{
  "beta1": 0.95,
  "schedule": "wsd",
  "batch_tokens": [65536, 131072, 196608],
  "dataset": "wikipedia_en"
}
Each number is 500 + 40 x the weight over its row's rms, rounded and kept within 0 to 999. Layers, rows and columns count from 0. Numbers have three digits each. The size before them is the row's rms in percent of the matrix's.

# layer 2 MLP down (transposed), 3136x896, rms 0.0249, rows 1619-1650, columns 448-671
107:479553520528544507505508463543538476466497433514487475544482492520463561531449469476505515464418478430469515472490451535541561471480501486539448498527475471459442520493562453517510480528540513514522480507534488451475456525560483535503520513512528529533530504509481479511420505491504551548491527540488539510556403493539561497480508544544527528505435452523471468503522465439488455496460473524418474565486485457556527497505496491544473463510559445523517535503547584511582493452489562489480460456438489493499450562546509479529466478541515445493539515509508482484472546551479468476528482447482522456464510575523500532487451492493456549508579518574472498500448505533506441570582
094:495502514482451536454550500463528482538528478472538476473483488543497416496555483511553505505579544521480477522505550493475482479479613509479512555521540463508508493475520494543427496550519487553536511422408461463483549531462532457433514504543444482484544502461437530519468487525387579521507546450453416553492470525602468558462512408488456406511521530554481527544520548515534465481562557555468469593495490449441538530450461439524505531552512513542476456515547560450495507466486553555574474600421587523516456485538534468510441484533420450540513501521488509471473516532518464555499486497425480487471443493501566485496579490484471591433467485511519503467404486451386474468455
094:544504536504509511502518444506478475502558508486520494499512546444600461422553597448481521499471479449515502460444546481410522462501508462510472507496515509480491638490540510517468452452527551502450538474491537519554482498540533505538474430464524599545488534476491433536481551519525533542446553481475448547528513461500480494429552447509481493517415580491545432513501460508524536560479564512422424482484448509497438494444476536488570450500419479454463535541560534561512462477543496526480502524520469515538541501446512487543539435416521509549517518428532499535530496508531553449508543493549429493535495524531439506524377526556524395550482525467521463473488519532517552488461
100:465548508533433529562429512459472504458467451496495576484524481415551499542483518528502406505471507489466431523482544542525489459486520468533514480564500516533485583489409500451464398527535499571471483460550537506515517494483481489552505497516487541482477469481555494491541492588552565576501490536564489494431563434479529530492494494485548458586506532466523606501484501512498508512484574605475528476431384579519469522504556455484492537554538461483483438490494515493583456482478480507529451590547525468473546509551476515405493490545477544523452590514554555509438511509485483505462476474490556522604522480477481537565473549492579504484508506489458505480514524502467563446452
088:435495445473550469516510524521489471468497488538493428494487584477507567459414493490533499583470505453541449462515494500560471465459571502557489489504497513470444498473494506524628422514509548503585462565564527480446434524556444526474487571440553511440459482535465517512479508562454506523486439442508549512545488516478472482497531513552498541473506509544445516516549479457539549567487547541543541433514487476505552454501481417431434506506531457572478518482561464506437542474455494434511545480452511483523446441574495442529438450509550479569574470518550525473544552532514544514489487474521544494529451538422466479553544495519501487487531556497513500508508464426524475489497
085:523463546443418471491491477549513420478478472568510538504499508455471447501474569491535468431540551411372529506490498478512467471539495507557459475507481491556457497544532539469483570474562518504498512523495471553538458452476487554499515535493453509482465482494572474519466526456453481420471548505494444530506526512514519513576412527479469543449530508488451463533455476531553592483515525520430456449514514553477447515519486552468499455481491470568499462566407453556452554510480534558454563427472532528562526490458495519463447490506470538459496453539412519565457556515546476524510462495462475582556451475514519475493468426510488478533512448544473483529525525457515478503518
106:526468544505475494543423534572503520448490465542553456500536451470473482497560444530424567425574527540538539455520518535467556519459501561487563499443521462562516464499506456474508509539460448521503500505478465542464564455535550518499488488476467474515458592472506485539527474460506494459520480465577449499495561566585503516487501547550494469429510583408469510487469514503541500431554484554463554523411437516424503417521529606563504541529520513480542468464479456473500467508523463486462529472470505535436537533446452481505471515531504503432508498454484464534512489486510487566533456518517497555552609418442471569467505475514463380478442478506546458522582510490514500512542
089:490481469434474555516486459532490474569490455560447453476486577540501620425579484553523529498517478513487429502457476467594500532553467486492519462582478537577474570477490547529495449437529540476501505507493515527449515487431469493465552533576534411534479422447497552392464473486474460480488458514503510501458522530514496545479460550466492512491445487546504471447523480482594535538521490563513526533523506402504394516529518494565492515486491515545472407406464495504519506470528463521484501481474505575523440535545578536512566548511489480541462513472465525476479493527508489487558515442491495495458507448468550430503541480500481423460499541469493517509498458541543507410545
098:555501529552455490479555542487601424561483586538489551516480505555508516485482503505564465460527484502493600507518471508486465554402520477452497474467501503456478455520528453490504557570505473507511507512501536491484497454492459498494563520437475501537471577491470560526488519498526519565474500478546465433423534507475455504484541479522456548512508463514483546512480504478518475547465514460481530523491522511440524465499471565554549518542514470490429544512502560554467487509555538557432499437507464548509525480440577491549482458563468496415401544521507533405387497459481494510516511517486580508490490565417518470500408509470557484536405473520525458455544549507508516459556
083:514553519488569508463507461549422543456504446501511488473500536453575505435537496524443534495482413494486470517496494526480488436499574471516516530475545454470462511463531492562480424467491459503499469542455525483563453516538451448496528560456482461463480542521488511555490549506543543542484519459513493539564506519460520408513467565491457511460475403450519510459486524444526482502479453494490499575450498488482504554517561483491546441483465556475511489499492451478447504514455467483465462533519529498582478528454550583496480479574551537533509509371497547521450484537454571501504472490558482526478528550553538476484539476529562538487490554453508493535533527452566416511505
081:480442495501472496519479502512503503506427485531487495544492465468479471458535464542460567530531525588460550393439480563522543481513507502517554500437438559493461527490540462529484433585498485462550470536502485517495508466500516441473511547465503467514492430473495529501564517517502477483453517491498521539481401493407508513538463488450463456525451460513459531554482458542572458508502519527559513534484496471564482532505510581511552546513428454529476460424428462496545435526456415491424487447521535461429462541513507478539456494471509505555502428528494546584520472400494524466524515401507445465500555485534440532513490509446486529582494483457460366523561486492519507507431
097:472480496466451558436547463437552505430499491491486523445521475468545511512517466516529505482458502486486529516472445559500546450593528559496513487468549461449492499504464518504508617520486528477528490513522479477474563498483482497530542540575447543524445465568469498463537473476508546539525501514522475549499500467489528463475552514469515503532474556506533529509468468454506510509476565524459600410521503504550446548492489504532450546531460538543389477501420469509499535507479451481465546542458448597480526483462578495508589518479514529396493443489514573504497524466512485474477571497489511504501521525467372485532516504507565522533536534464472452518516495539465550583465
108:445540499478413522488495483533521538482468511459462546513530493503495509487541527450544535489511450493530485466550462480517474488452502574443559499476489506516552463502479494531580508514525528516524530520524518456461566484443467529492430478504519495517476566473524479575444449522455565536515567472548471488500470471489517506466412484492500437452544480526538530437559499480498431517534438487497524459500490507501461567530526478482434506510426459478525487484496542473528492510550455460457540490474525436481441436452507489526535486586518551569507509509531449525541530473466530532514516463538512494474466531570457532470517501483519511444594476538501522535483514456428451547476
101:472478434479485474433500514524497520444522468510471504505477449475479491519585505434478425495559527418491461514475430466400528523440556495414492562528471458567430502537482507452487548453430511503541443504501473556455510474475466528545488567428540478541542487546521520471559502469485578514524504473466552520434507501478481531486540440528550469517462484569521540526552468520458545517528521488479499516545593535534465492487421455446553431524546593505472491549542500452481462606578428495574469388455484544509528536517527475557520499540537425489476532439493501535484462499499425486510587548546479555470516503535465514563490510444530495531550549481539510484509565531587470458493
104:540510497473532506411479505495538578502456552499465528481512471441488539559528523478460470549459426464488524562431491505465493544512522482505553488486455513537458607432528391545534519492562513581507526445548494510510505476493499397491489571503459466496521530483488512503455532502472502480512527495488540520521452488526468476510582458519547566455546533496547528524487488542476518462474487456494461395483422389530549472528533440519473456509435449438467472484576469463536482512568542524481510485581492500636446553471483548523520510570491455546468526466562400518546559524447508528448446480510518509511438541487538477497476530543502539472552517481485521620526479505418500491570
098:498473502562530524472509514474534487501441472479452464492484500531538490538527473485503509478473494513544486491464463552472429523555501500454513494525575415468490519468454526541521485472537469559440516430493478538573484530535531476483515590424580482574487538495521508470538427517496508484486461497472545543545501508507562516458480484472545394512562531475472447500559577457543552559494494495490458496493456522575476440497537499523525462519438511475493529450516528538582549529458512486466553491472465430537478457449460567442484499507531463530512480524536487478514482518486498467502532505448515520553477508477501530451548586534497519509484515478447483502488543538499502468543
094:546520486554525485500502495531495490545521558523507514500478467548564406553434524540476481561572475514468500541486517446469507542432451485576454532548482501475553478547481449519476530490567541554429538523540492434469492460507472484483496523505442530492578489515562534552537476518477484478434463461514435500494464483529526529468519525481483511455510468454580396485544511489524526548520485483470491544484480504475539523480541539526450528465515513530448478482464518485586518496495529437468541469560455501455559471474553469482491494503560461514636474567481507472527502533549477442476469458494448444491502495506526483529509491533563452502491484535421470472434500546457509558505
087:555545521539509578475507493463495528546438448570497539465484443493461531449511460456483536489521508550515449577521370498441443490533443504478491430440454439481415492525477512558518512407522519509508560438475471497494555467465482496509469464580522499444471472446531559507467436440434452476516493490542490550435499458472519539455448483519484468540499495391526447500531475456499471487456515558476541512508446445505523540508526488478578439520434492528411479459487501436560575463535542474517540514528488490494546454507473541476462474515452536530501437396512497488529513529523528464475491495502481552528475470506435457514507523502577495459488523515495523556551534539427510563492
092:490504590527517411564419473510482491487473507509520439434442518517479485489447561552567506460493524514536512460466539506485508507554527505572525489549416553436531579467530411501484539513539457459519489474506435528524548484508493506492490558486465553495526504497460507439517487499510595526549553407477467459484568498507558524532490494563515499533470480536513508486484472494551475489450484516558522507458482457490553487479495560432533449532589483421509496462512569550506524497494506553507532511470466481483485496527472527515431473524507523477501587529503427526472481448467512521473641485531519460447481485519515518481464433431519484493457488495505531565525384505536529512569
107:531571462455509508494519556458509469560461517508483490483536549528473531462505496503516547498513461475480511438489445409503501506525466563530503483443509493452467579455546368532515517482450445547530497488433540454492474500475574504524528512491443554430439522547444465511403493505538480542476473497452480504476533443436519584458547471502531603470508495503462549542512494415455513435494490514520532593534475533492527546514495529544524571526441554446479471480514476470508505479544507570474525449544495468566468498511515457584546512471442489496429454482516449433515529512481497513528449503504518510473551517438578479526444521447503516498497462452507553541514499492493451513518
122:481534462546532456490440500492497499504488470539514516495560491471515563457535531528569481509462495500429522409486512481523510512513490540505562502500451537484504481534495444489469505443555446548494475512427509489565535441483466504515522478489425494506515515515463526467483519495439373442495462549482521441572568513545566437507582500531427451494442480522569527448448450507410523521457513463434501539585440497526449583476492437473548518428515501485516487578497482465502460475518470515456519565522536545532564439455425521465473534498540427449444492494582466495488523528552548485500574469539449489526401475411551520559515511471526462512505480485521521626509530485496556583427
080:394449481491584525473490427475487484513477478553489492478535509484462505497451520479457545451507503492532511449519425526437451496541513562407552494471511494571534462562486531420435504441482515524468500535490463492562526482537559502472582465544540495506545486440513456511467510517500500486465482521516462483529475513522436500496463496527467533487478605506518502504482488513477506483554447491466468540510500457482519529528489493515453558457549595510516512485480530481569459496515428448495451530514491567568505503503487494494481504407518491580526539519489540420425452542510461542568556527474485470481508495429488418501463553463493539445478502498460538541556521526506484530505
100:463515526505446513486452566551538442394572454437518539504450541483571540578562518494540481434481624460501460487569501435477462522505506543602560464531499544437462498470456485432575460584497373477429576487512491543518508576527473558500497471509628509432465510457486526470493481486461423472517519576539412505419529462489475548488486485510473525446403492551472478498428425512477452469519493545538514486507534397508489505521503553510568520387514491476450561497549559525462543536461502479541466478519401511486516512500464491483437504506490514506490579514445491511512505510508533439485500562476481507514515504554517513519422508482511429537543389505528501436467475518496492439481
104:506503520454522455568495481585490480427533472520528495471550499497498527475497549573456489576467523492556495479504501551550483573547514563502530386464589440520545483458470507534472493481438482401454531524507499506500526563500498499440493518486484528508393539551565509454547498547504545568420556482500512498493474444428489492525533435393537429518518489476503489466492487460483567473478463471428455530554504490413455516507521508546441466481525483476522550512493573499508548509522503580449470474518511536514523480481446568523544421478546499475552552489454466497516504494565455461531566565470521451471519510511532465484515396495492567511533469519390497565449518442466554481469
094:464539534544447485465483427512590475499511467520528456537446500513548503471517562445544459540495546466536578453483491476586483455504530494484459458527496496480377490489528554497491468492489429470547517490592483531500509435458512521505501601516496491453456472457466520533517535507540480467511506494483482500542455499512562507531534466569521442536480502534525560443504491472473455479510507488516472491488571441517537499485469479457557531520492579502519463478503497483571497466474447457557553494434448483539476438508488558493489542526504570496488569473517611492478512580377494455465488457487512491410438482534494555435453604503443482527491538504464495529464499483558521595505
093:555487478459494506505451490524460566509480478474536570506448482494517497531443475517445472478450485471553518547507478582485491525557449493474571477496533482526508475449544491476534400508500474462507564509554521493473465490491487489485512507485543565460510520483453486528443475380434448501447528543487563430485449499475534540503491473484485559498555549499515563537529482563544488504564465516474518538534446421498522500543462465485500463525475472493572536544502511468523429468540455575534478456561442546497508522486541572478519504444443499467447499533487469509459532519532512524509527491579542500540409443524499515471503566509506488534523467514509531505486451455446540547465
097:510535550501491475450533423533522496501526515477529473491557448446471499510511525527508501521427502493530491530426544497456436521516483535486471592521457530544524561421472464541548521534543530488556487527486447510538445536465480407467425483485530493513505459432552580511496498545561562551549500523564498502533509525579514505509472474494531526438507449522496531436496454499498574498440518527531553519536420455505490523488498518436485577565415486463474434522434491483521553545543507517464491471570508450469445508436488527488460514570483397521521531490524497450477479484510520507528469455483544450472481484438517509553566560485514499441559525460579492536521525537470539501568
070:469507481476572567471501518480465475523533455467511604497472562473381514505461522504577504451541442481462469504518516447484574448490535491484515488503483455441523474494491486496450486455491502546478434532467506388433489509494504509498545419536523504473483523529497522431509497502438506489542474479506464444490483444548543504545496478553537459540513478516496487584537495497514543519487545586531528481530548584550570450554456422458514563457462470518498562570460469474577465407397473497541408492515542525497429512494473479547475484408496502431480547514506498512496512532588510491470433471446500517497464592523570470438501530518576407578485540518512531501442455475518462549429
094:522539559479564511512510420529448496498489518468503526570501501521490524509479500453549539438511539466500439520528468502538429526553429499425481415464454544502543526513509519543454568444502494482517533498513434479433463537495461464504464517501479505495507452523454451515557417518491519539448522568540435448441455476507563544566530455467429515496487454433574462518586436485507505463484323528485480506530480506491483484503452430526545472496498470475557471510506432507483492488562534504530604550599485509547501517522491515534548513536568447532457447525512520507452478443481527529489494516466470504451510509510447514486478513474593484430478430451493502524542467529369499432496
098:556460481579486490437534548467519498564484497451584476558549476519519479498472531504540509508429494486534457448477545548554447510441517482494439490520466514406482487487591492494506483558526477471524460479528530489528523504501478495480492515450490497499465458470459494513564512536451449505531609527552553505529474476572560516467517437503506431559558513535529498437500456504426546486447528482606492458479542451575503500556543567557542532482483509544505490528553518577536488523534476485576518469490534531470429487476491438524524547422506551476532474469537536446559514538493478493505492486544467464500504436476540522504472530457471504482515383432506530422472499437514495490488
115:527468527481493477494495568442535464523526387575501478544456487513520481515476485469441481523500574452467570504560471499527435492570469485494482517540490521506500449491469506548597481586558478530478520495488568568508513514514493473560491471469471483495596517425603612526469543482453552453531488481488515482496466504430558500547438535469472467447487495447438471548487500514541473550517561450504499421477517552446474519561534435543539574530444574474541508491476496460597486543508470431509505453520498450513483493540534476501546482499611609502438469494495520435529440529481491544478549484512520529506555494497539517473481542541473506463524478467459500519471534559505493441478
108:553454527481535491462559549529559519542502510481407572519532527533560463520527587523550448516534474557510567493547566447461546511417548564458542559489492510484549518469507544536522535479508447484524557542512456510488482514464519404504505478490554479529563570592461512460514496461537444502438515563557482489470547593467441562467495511528539568457527494435515473464594475470458515514526533568541555372475511475503533517426541529514516515455475520498512549441520511507503503418469443518503411478561458521480509576492527489456448507512488494462438480433527528426483544522527556496453448514484578570491544433554478487443451460453520503533505456555484535481506495535507505500433
# layer 2 MLP up, 3136x896, rms 0.0249, rows 1620-1650, columns 448-671
090:478594476513517524568447574465438438534534514442410528487649514517565523556490533425506529520433490446485516521458511515496508494542488502512496519518557504518526469504557468474480493478458503469540501474497481506457531536506536510485443495494562485504466521544472557450581472469469572622434518500464486438499482408473514475487485479536445526516551492497587534551457526495513493461511551484474480509506563521497583529462494438531447466483435506481523478535471476485493434532512496563480492428438520455441435494454472563513431541510448426516576540502385499509500536507498511461525464528432473455459520514585512522450523490510527500465533449545472521485503526507450515526460
091:505468461530501521542482546467549538493522566503510480469534483500533507575513550510540559472541502443520465506446551443468507497431427516471483429510482555471543477532553421534498518555493507503475577558448435528463478467507510488404536518526529485529554537478489550553562494490399480545471465508511459507435494523476505533495428527474469540527543483539524461491551575534456494527495494481474506497529465437500568465510489516476377467451564486510432545570472556526480494556508479476491507545433472467505450489434482499526552521570474568540491501476486469398494510497570461516548480531503486469550532451497458510463504534487486507539522460521429483494538506465405480488479
103:530440476513488400486492452466548544488466544558439445529542453503518498476434491484494504483552542484466514443491484483483499483564472581440434456540433498550519516489504477482468496525560459566449460547574515510452524475418470458550499525555503538529550478540520479478436444586570570447572501468451453555433604490450519503519546483515514423530479524516422616501505520525477532455486505518467551476533459445461521477514509494531509491461568494549512585571496550446506460494545521539476509486523524469502498470545458415523583461460506569518432521495509529559520485448469424448490516523504525570467537427492513562519491491572493477473470496531570479459482514568438538585515
088:446507414504433479495544461493444520447528480442447493502506579566517463545549504463485551536466442450564502439486499436499519538472494530507502531456490498515499438515463496477453575492413477539561498537497449556485615538526525484480531533493500484497502549509526538595515492488440468521485476541550527436501574492491501501509522457471568517543462509461479499536573568416477546547478549486496533475498518488496537470498417464499568551509520490473516575489472427502514525563471519573550539486581469515554560415451481529523392533581550479491519485475523452425491424538438458512502491519510468424536467564480564461474484449507488462487504495495504525529460498457542475452491
091:530475481509488533515550504498491583487499514547503544399547491524475446529492421483589562513453547516518442460499466557447581482433499487454462474496504438524541523521461505430506486432526426476533558523490493486469510493484514495462487466496506502549473552482477534550552510497514526480544449434611446473455527474531514491488532432502475444581481476478517483480522501456482466513498575462498539478505489537542453521489449434576516494516545437467464483494448542520527449510543475460485470446503492370497483464487535537517494499482518502484539474489427481454506503476509507500473542426519470476471521569517568469541444486498407449530467495470518441525440584488499513529513
107:445470496539593556541522484545519476494525554496488512498538556492484532519504480535498575513518559472504541520529530543474515509426531468475476504462481500469516505422498490527514491529614550543480448463526490529605537480515447495479537446531455517421444511466524550490485447448438497450509512464478485483495515467585532473518518473430580524484512528531473459449495449510487469467527542444534474481458452539490483502435505561530570466516527492496469454541502463484534546511509445529503489541461598492473512510460536553501487421479538521402466529514456437571533524517518536460557452563448511504500542474459500549536518384504528446464480484458531497542471533508545526457496
088:604533546503545500495529493446503452479443527462523471526536524529506451510583493473487523464454486461573470551607564456446475522496535527567446569508464495509579507511463537496407570600445443473525516422485389423554503491559562480478519507457459559520509475476479451524578486493512525528524470474513438447504472492465493484485535499494485507486554568428525485578475529464375493520513506457453478531424535530473458475572508522486455472526491509518482555562521539481506498429426522507508525489469519469478460483510405502510497458397544523450511517464461495508515569509486465516432574446511470507522540580555481560539448531479510495552536541552422555475565402479467513547532
103:479553422477554518433494576514503555464469523485445485514520468479584425476466516543441553450548519554515502516474467453547500531547554470433636471521463468431513537506518503507467520580514452504483478501486451512441511577520425504482454449508520491426467462476554512577521466463467506546516476427433485480515497472485535525481519460561439542463515526518529555481563535572510451534489493466497535483543461554571560468501511540500538503515437508404586560483570534514442521473495521515483482455541453452478502430513492491512504476480477443445501542456449483523459440447492601449543475417448553425521499524538499472531457512509553479530448531552553475502523465442463469424556
080:478468457443551463591544486516477459478495480505599470495505549516483459509504486553452533509473507510510565572523543504555548494507535487489499505467501529434493497586468497470508426478484576539559448456470477458509430472527539543561392616522525529517537579508455488497461521521501514558519501556531492469591537535510521488468485596548442569498485526527450475491479465534575561484500510581562461455479525514522474491466526521515499496534519491416535484427512510490520473517419460555527430482530514425523483441489511549455491495491457536538461540573538533488536486521420552467484506366553531453481481552449493485532448504430447506425484357514570450556453503436526470551435
081:544567449461542512531492543487485464495522479503498524516471502542387484508439557464471449493525498518446515468493532451459508559468562497484456536561607443518544554484454480519459469445476545494451468493513503479482397595509474457486517506520527467481505518507463536495480538419502473513483531496507535595493509516456511531517533481510470481535527498452528518473432457448522452496491502532561416566498492542447428480484449526529527492496523486502443500540489516494433474467508472442517514515541558454504461498508438467543468484447486451532391534494415554460512523435469568427442469456524565449529507559448532533557460473566464508422435397559530489517419531487533480553574
100:543508496540583468478505529442466399490561486510473523507468530549597529573481491549508527487440510474513490531482481508531480491485485530543463539538458442487515551542518551426559498562485505557466497503456492553531528420586441490514476470448524564458563517506439512483530531533436416510472535438484503534492469469494578521511429534476437448510526396431511471465427490529489453462533488528536440546394475468413506560500538497517528495507444601464489460503540441535467477521482506510515395504556513547490507539453511438515394559537435548516451482552454439541494514564559481511552453498459481487489494529453498502508517573527585409469468518481524513500473523462502476480474
109:463489515534475524450454505511480501569459569499499513541551533490547464470481520491536485479495494588512479458473456528431540534478586447418510495532510592449531532473503515458456443512513554505546448571508523481519484498498438557502460523510495467466549515425535497516452536486514464462517476497546559456555451457437411582535446470489597584493517469517532446508544528507465510496476484494521437509461507509500564483485533501461516470522459533564524475500508553540484421536500472488508532547433481496454443515477460470529541415515534498455530487512478453536564487589505506479483535569488470515479546521488459522523497508539527549491508467537544507532486452553466532480555
106:558521432541548483500533536548456548471475476495541541468412532505542594518452515463532518508547476591467533452512504572438498455496514531497451457546448510464521493465479468488466483530482539533507444466559493524499510444511519477488564478494478571540482514535571488408482505489562503505476538519501494413447537489528498469504360428581482458533491522498499483507508468567562490544534514547567464502490492512547527509582417528517516510484504548466491573511502531536537452473500511478436545480489551545467521557500539489518466518522545536474483470495511538530501468491491555494629480427536505523486556484526460586572490494528495523477471483502484564479538503558481509459426
096:506427446465506472493502524536482437547460522445501420509573495539486487445503496496506500511488486466484505516464500563475475498487576467462454480543474531526477438516486464480531490503484510476451481524495520481518554519465509552580465427472484473546552530531507544539531553484467472550475479445466501461523505486532530459557503551567472448481564463506574527472504466482591463511588602467519522521477477492531565504537579545484525463571536502495505500585525446490509529546507491535508454432481535486479505487466477567519449497484522560424544534455471491509431473449521514481498456504551508547480529486530534490482526520437482451515467487515452527478503478506509482538472
091:500551488491485534520474507471506473541548572532549498519558457479524430483519502422497435495543415443472392523481444508511495486525482524504533534432467463473533464460540514496468502517495516555504432408529526549508565478506503479452551516519543467478392508511463503576552494552521572468480427468470552522511512499553543473501445555475490527489508516541521523515452488450528499538480557495540455526504463500492506475455548595475504583525428487541435557532528507475472471509515451528485551605486554505563486448536407465485521466533480446481506481499478455536414472491542551502478465506559467543563533462530471497450515467506483572413521513550463545500471502526581440472479
089:420419488577526447479528493525472501541514491415521495551481561494500474515530478472505431482446424497443551558511534440490446489537463452563430507451471531532544523561451506620513523545577548524417589450494458444450456458483516492537502496456493471498498467510494524553489562477437477584532560515418535565457521541500465462536529473489534535535478544502507530478495470529541529472578528505475535519562589496548521439405531475491511506527399505528566441580502452508543461423454575435521482491406510492485556515518490459535551489424496510487558572524423454483530511582497460450484516476487444519452507398448474508424492494473564512480501496487464487474504506466520565580465
082:482514374446521483560458437506560468481497485477525481547511519609450563449525497529472486456488516566525498458481477565439514521505537515471538581522431545524515495544483523469492505472427585514565471506530527535554479579565504480479499554513534433517557568542492475472503492549523473444608556518530487536507518515472524468547537465456527505502523508501509468549510490490537493480484474504486514527518439496540560534462427494566524511505553508483544448507504502579549564502473514473518507549492487508598492487561550552446468542470505419502485475468492530486439403458484533475562559512507517446465461479545528460511540468495517543528483562560542558530445516493479474522489
090:512554495541546430517566483528461500462552549521449538501503480500523470508474468511503480522486534500458435417526512531527514474543573480521531491561497462509589582493527510436567542554482455503490514469509462483519507475554557463606456532464500514465620480533469471491484459494511468576456537561517458511541452434533474485545460488491516537525529493486437485574472450483524461454474492524528421536490465534477471499504504529569488534463537514524591516495469525444451497529542515486493491550480510486448467504503492517457493546571479514508600485533475464445519437513491478531521551427526524511466544494460591546441538511478521561526481495417541490475519521532463565544485
102:501464620484493475531556487474509506468573542451484502484517447482571491480532574532513545432492483486428552482466500482558656471489475520468581498529481561451585526558532529470457411486579475505620533535517529476515553573566447545530475521523488490527460497486513480448474459483485418601571520489509481445523488519468502510446483509602442582470483499448469484508501491487494487500429508399451489449505470520482517541488563515528551532540480502547548459441504493511477545527434507516521454460436510577474472459563525510514504470406459552444535438493480468541507502468502539468539542499477543519512570439513474509523506442458535551481471537490471531500586482457516444474479
111:559550525487528504480525532475484453509442530472504530521511502461545469469472508439460486461573451448547550488502548466509489484496539532502449455462508516427572477449428502502548511570491516568531506490488475517523524475542474521527433521562505507484595562522520515539435534542486451512494544512473495404475509498438476537518525494550396502529500401520555556533426505546543455532511509482532515534521535477509474530470569582503534501557456464526493478556507473469439571459554502557475441520485524446453407497454482522457539473533478533509558471529572532539482499502538475487472467479508485490482488489536529436480493423470504490461472517423519534504542457442462443529539
078:512518553485542456493524460477488529498508387501507499504509520491523563557458548533527530469517540557482487494519462550484467548483452557477433508427488506531559464544504476582455485450453478471468539470497481395505471453566495497538579462525482443450468559459478436517488541539514488493506487492520503471517509458497440431472447471563405610551526545484548496536502535459480494522485484612524466501507487484488477538548423566474476528460573481566441473529500465456546470467500558442453497489530518549493501548542614476497487472476546470481529440448538506507497506570529539541470489448472458466508430501490606417476437453500406487609447525538486525555530461503506539506548
103:476484457440538508540497558479499523551484550484497553525492500557479505502472527479403541496497435523504466461584509497487525493436543492489437513482527519496519513580501469499487470531478549484504487522469555502498495543485554552488518456500584483519443573513390487445548494481523537505477396520488535625487464524469518566481465464484500512545528500529562465555479540499460466497519562547610499512496535478523521569538527511514522546494507546459505504539473468531513425583483455532440515547505483431506401494503406445517466460608509500527449468538540487521504545549557435549480540460485538613547540403529476514476484490474465549502497471499432534491449462571547518506480
106:501575609533497541589523499553512466535540514473428447408576529551432534456503531468498525573438480536502556512554549557451521570568479525455496561543534532597516475469451510550483486535508511548557487480445486524517500457451543508499569483549496545549537565489511487545480499506512516514513488450504431491500502493443517492501470489507444480481484484488509470460556477512536540555530525543446493496516495500474487522510482449548548600503501528550502507532520544517474510541430491459467446534499489510533464467460469523535512570497499457442459449490515450502483531526424526511522473563467403511516496430541539502485447540425458453544445466479504500597490486486496512410483
095:464523501515474446494341530510503475443464549489590419478529500476453502524468465521516488505524500547527556509503457509560480538451547540507488483501454518501539481520551443499538577442460456474567417489568469435497441503495435552537484551504478524491476403539460374521456518417475453534517489524485544492500615523515535406498450440551541502417545548509477471466494520518562447475536441496501470415565502431494522410513520485497506577465479514497486491443535575490458517450584517553456401521545452498434489501420459541483499521594454513460556587420548487497573494492550486557470495536531457527485509542491499522488469443563483452544462518607472526496499491527505513513505
093:566499493468496487548529595477479492512484511483534501515582406580490460532500444513598464475467517525429439607559520526459550514547526525497503456525521493509524471493457434392505544459491479540580475441526541548471536489467533445511446534508498513514602515444508441488536538515449490549483479576433492461590565516518498445476564501538544414519407564482511543459547509480518532434496479423528472425495534532546501523411500538532532495459520536514492513473507461487604494535509484499585418444500521536487531473446466502488526480506471482463492529555561524495488523521525523446492448457521489507578459505383573494441388456433522488485507452425482513486543473534506477420502
092:544479442539433501465432488476535527503465539592416464530545476620440457555528517481513647500461479519538517512486488475467507478488485435547422472541534518389511467500496489465498461474509466527516515504520529501463469541545542573592472567544504483502478514490526472508491501536483453521501589499491580542526468482513485474493550536546512409521484438422453527545579531508516495432613473507470543522486526424530541448443510464621540494517508525568513529488512480497416543506468510512543534485417431474556478492487521564467497474441479552452502544484478519560405544473520548495492467526470522444514529588472446491527452503510489523489460462620508483520506471486536495452481
070:467460556517460426537468469515544537452532518489582452551504414579487513476435481459508474455492516520461518489495507544488426594440458525600471511478515478489622525509483582487474481471562488480501551484466490509512528445500473531546470515524510483475508530499445468537510532534535443547469552482529485559479577481477510508511489520532453426506479545498577541475528500527489426498573471573495518502544519414506475482487519511538498456497529439500434505474528524530496510514466469483497523457549463487519505463482460496510459510523476505516509523532490462563536499388476504513536511434564517495581509426470435531519467513488487462473461441477566479544482517549579493448455
090:490527446481470447464519508506410479515560446446472548500481461534562444548573511515458510512524501534478496451493543501443533521474456475555470480475447497488497482531505526466465449508532535527451492555548513472544514500431552503509550568505528530524484504477563552512512455495541547450506450395440495473501502495484491532444530552481487450507495495526487474486608539541471507443511531506557506513552489473543482460461508632573456556458523517579465526467490516458560539444552555479557493500440529507508532435533515531491543503545527567488502524472482555515447515471457457524519561569486514485495464525575519536452476561503510483425489512544510501534433440507588520490450
089:573550420552517547522508476514525452458427535453467530561499526538501488506515518441509556511455480509523483530477560493568498519592521525495436424431528401426520441426421466383502517514507510491480440471537518411462511475443415496474453544482447535508440518516502443516475486509559478472487522504561502518449505475550536577508494513534494402468479530519489454489451543491458506516508442474460516469478450480530494560551510506442558483446467521509512536432529412544498496490489455541480519542479535460426469546482488527514464523536491483470522470422481544479444441540513570481516533463533435504548504465448495504471476513461511511478519485543453547446568521502491493489559
122:597541507484517490432479480607439449510470451538573527476468427494475511527530509573488514459518441469549500494535482489481475477510461453522533507477543536507527476463521484536521506575489469544454537522487497549499517532523455442473503593460561467453543493548507581563530427418465459500516492511555530462528522480492517487516514463496487527487435505582578501610495452526556461456527461563523528535494462517547475484561455498518534541510490539411498507487497531492481461495511414551461470460470418476493474469529520568489487516428521493504525450533471483453541547521463517509478553517507485499524518505376499503398486533515555518487464544472472542595449509580474531433475
112:476520490512535427475568549522439513467480511529547477526609499523501471419536472499481546545478522537512460483532475478551549455499489516441530482468441515505433543456417504493544507513533494456456468476440535469478510555481509551473520487413587553551531554570529461506491517494494449456431494438548578473547541502510472474456538530543533482468519457521473508531474559474510500526513557541469594514413412562483479477517515490505424500506476557460472530549459446545484588483461528526478526474436486433512525539460543446499526481481601457406462461598485498469531582471545538418502469535488520520470509482554572540510482440519512498499444467439534428539526540536497457527524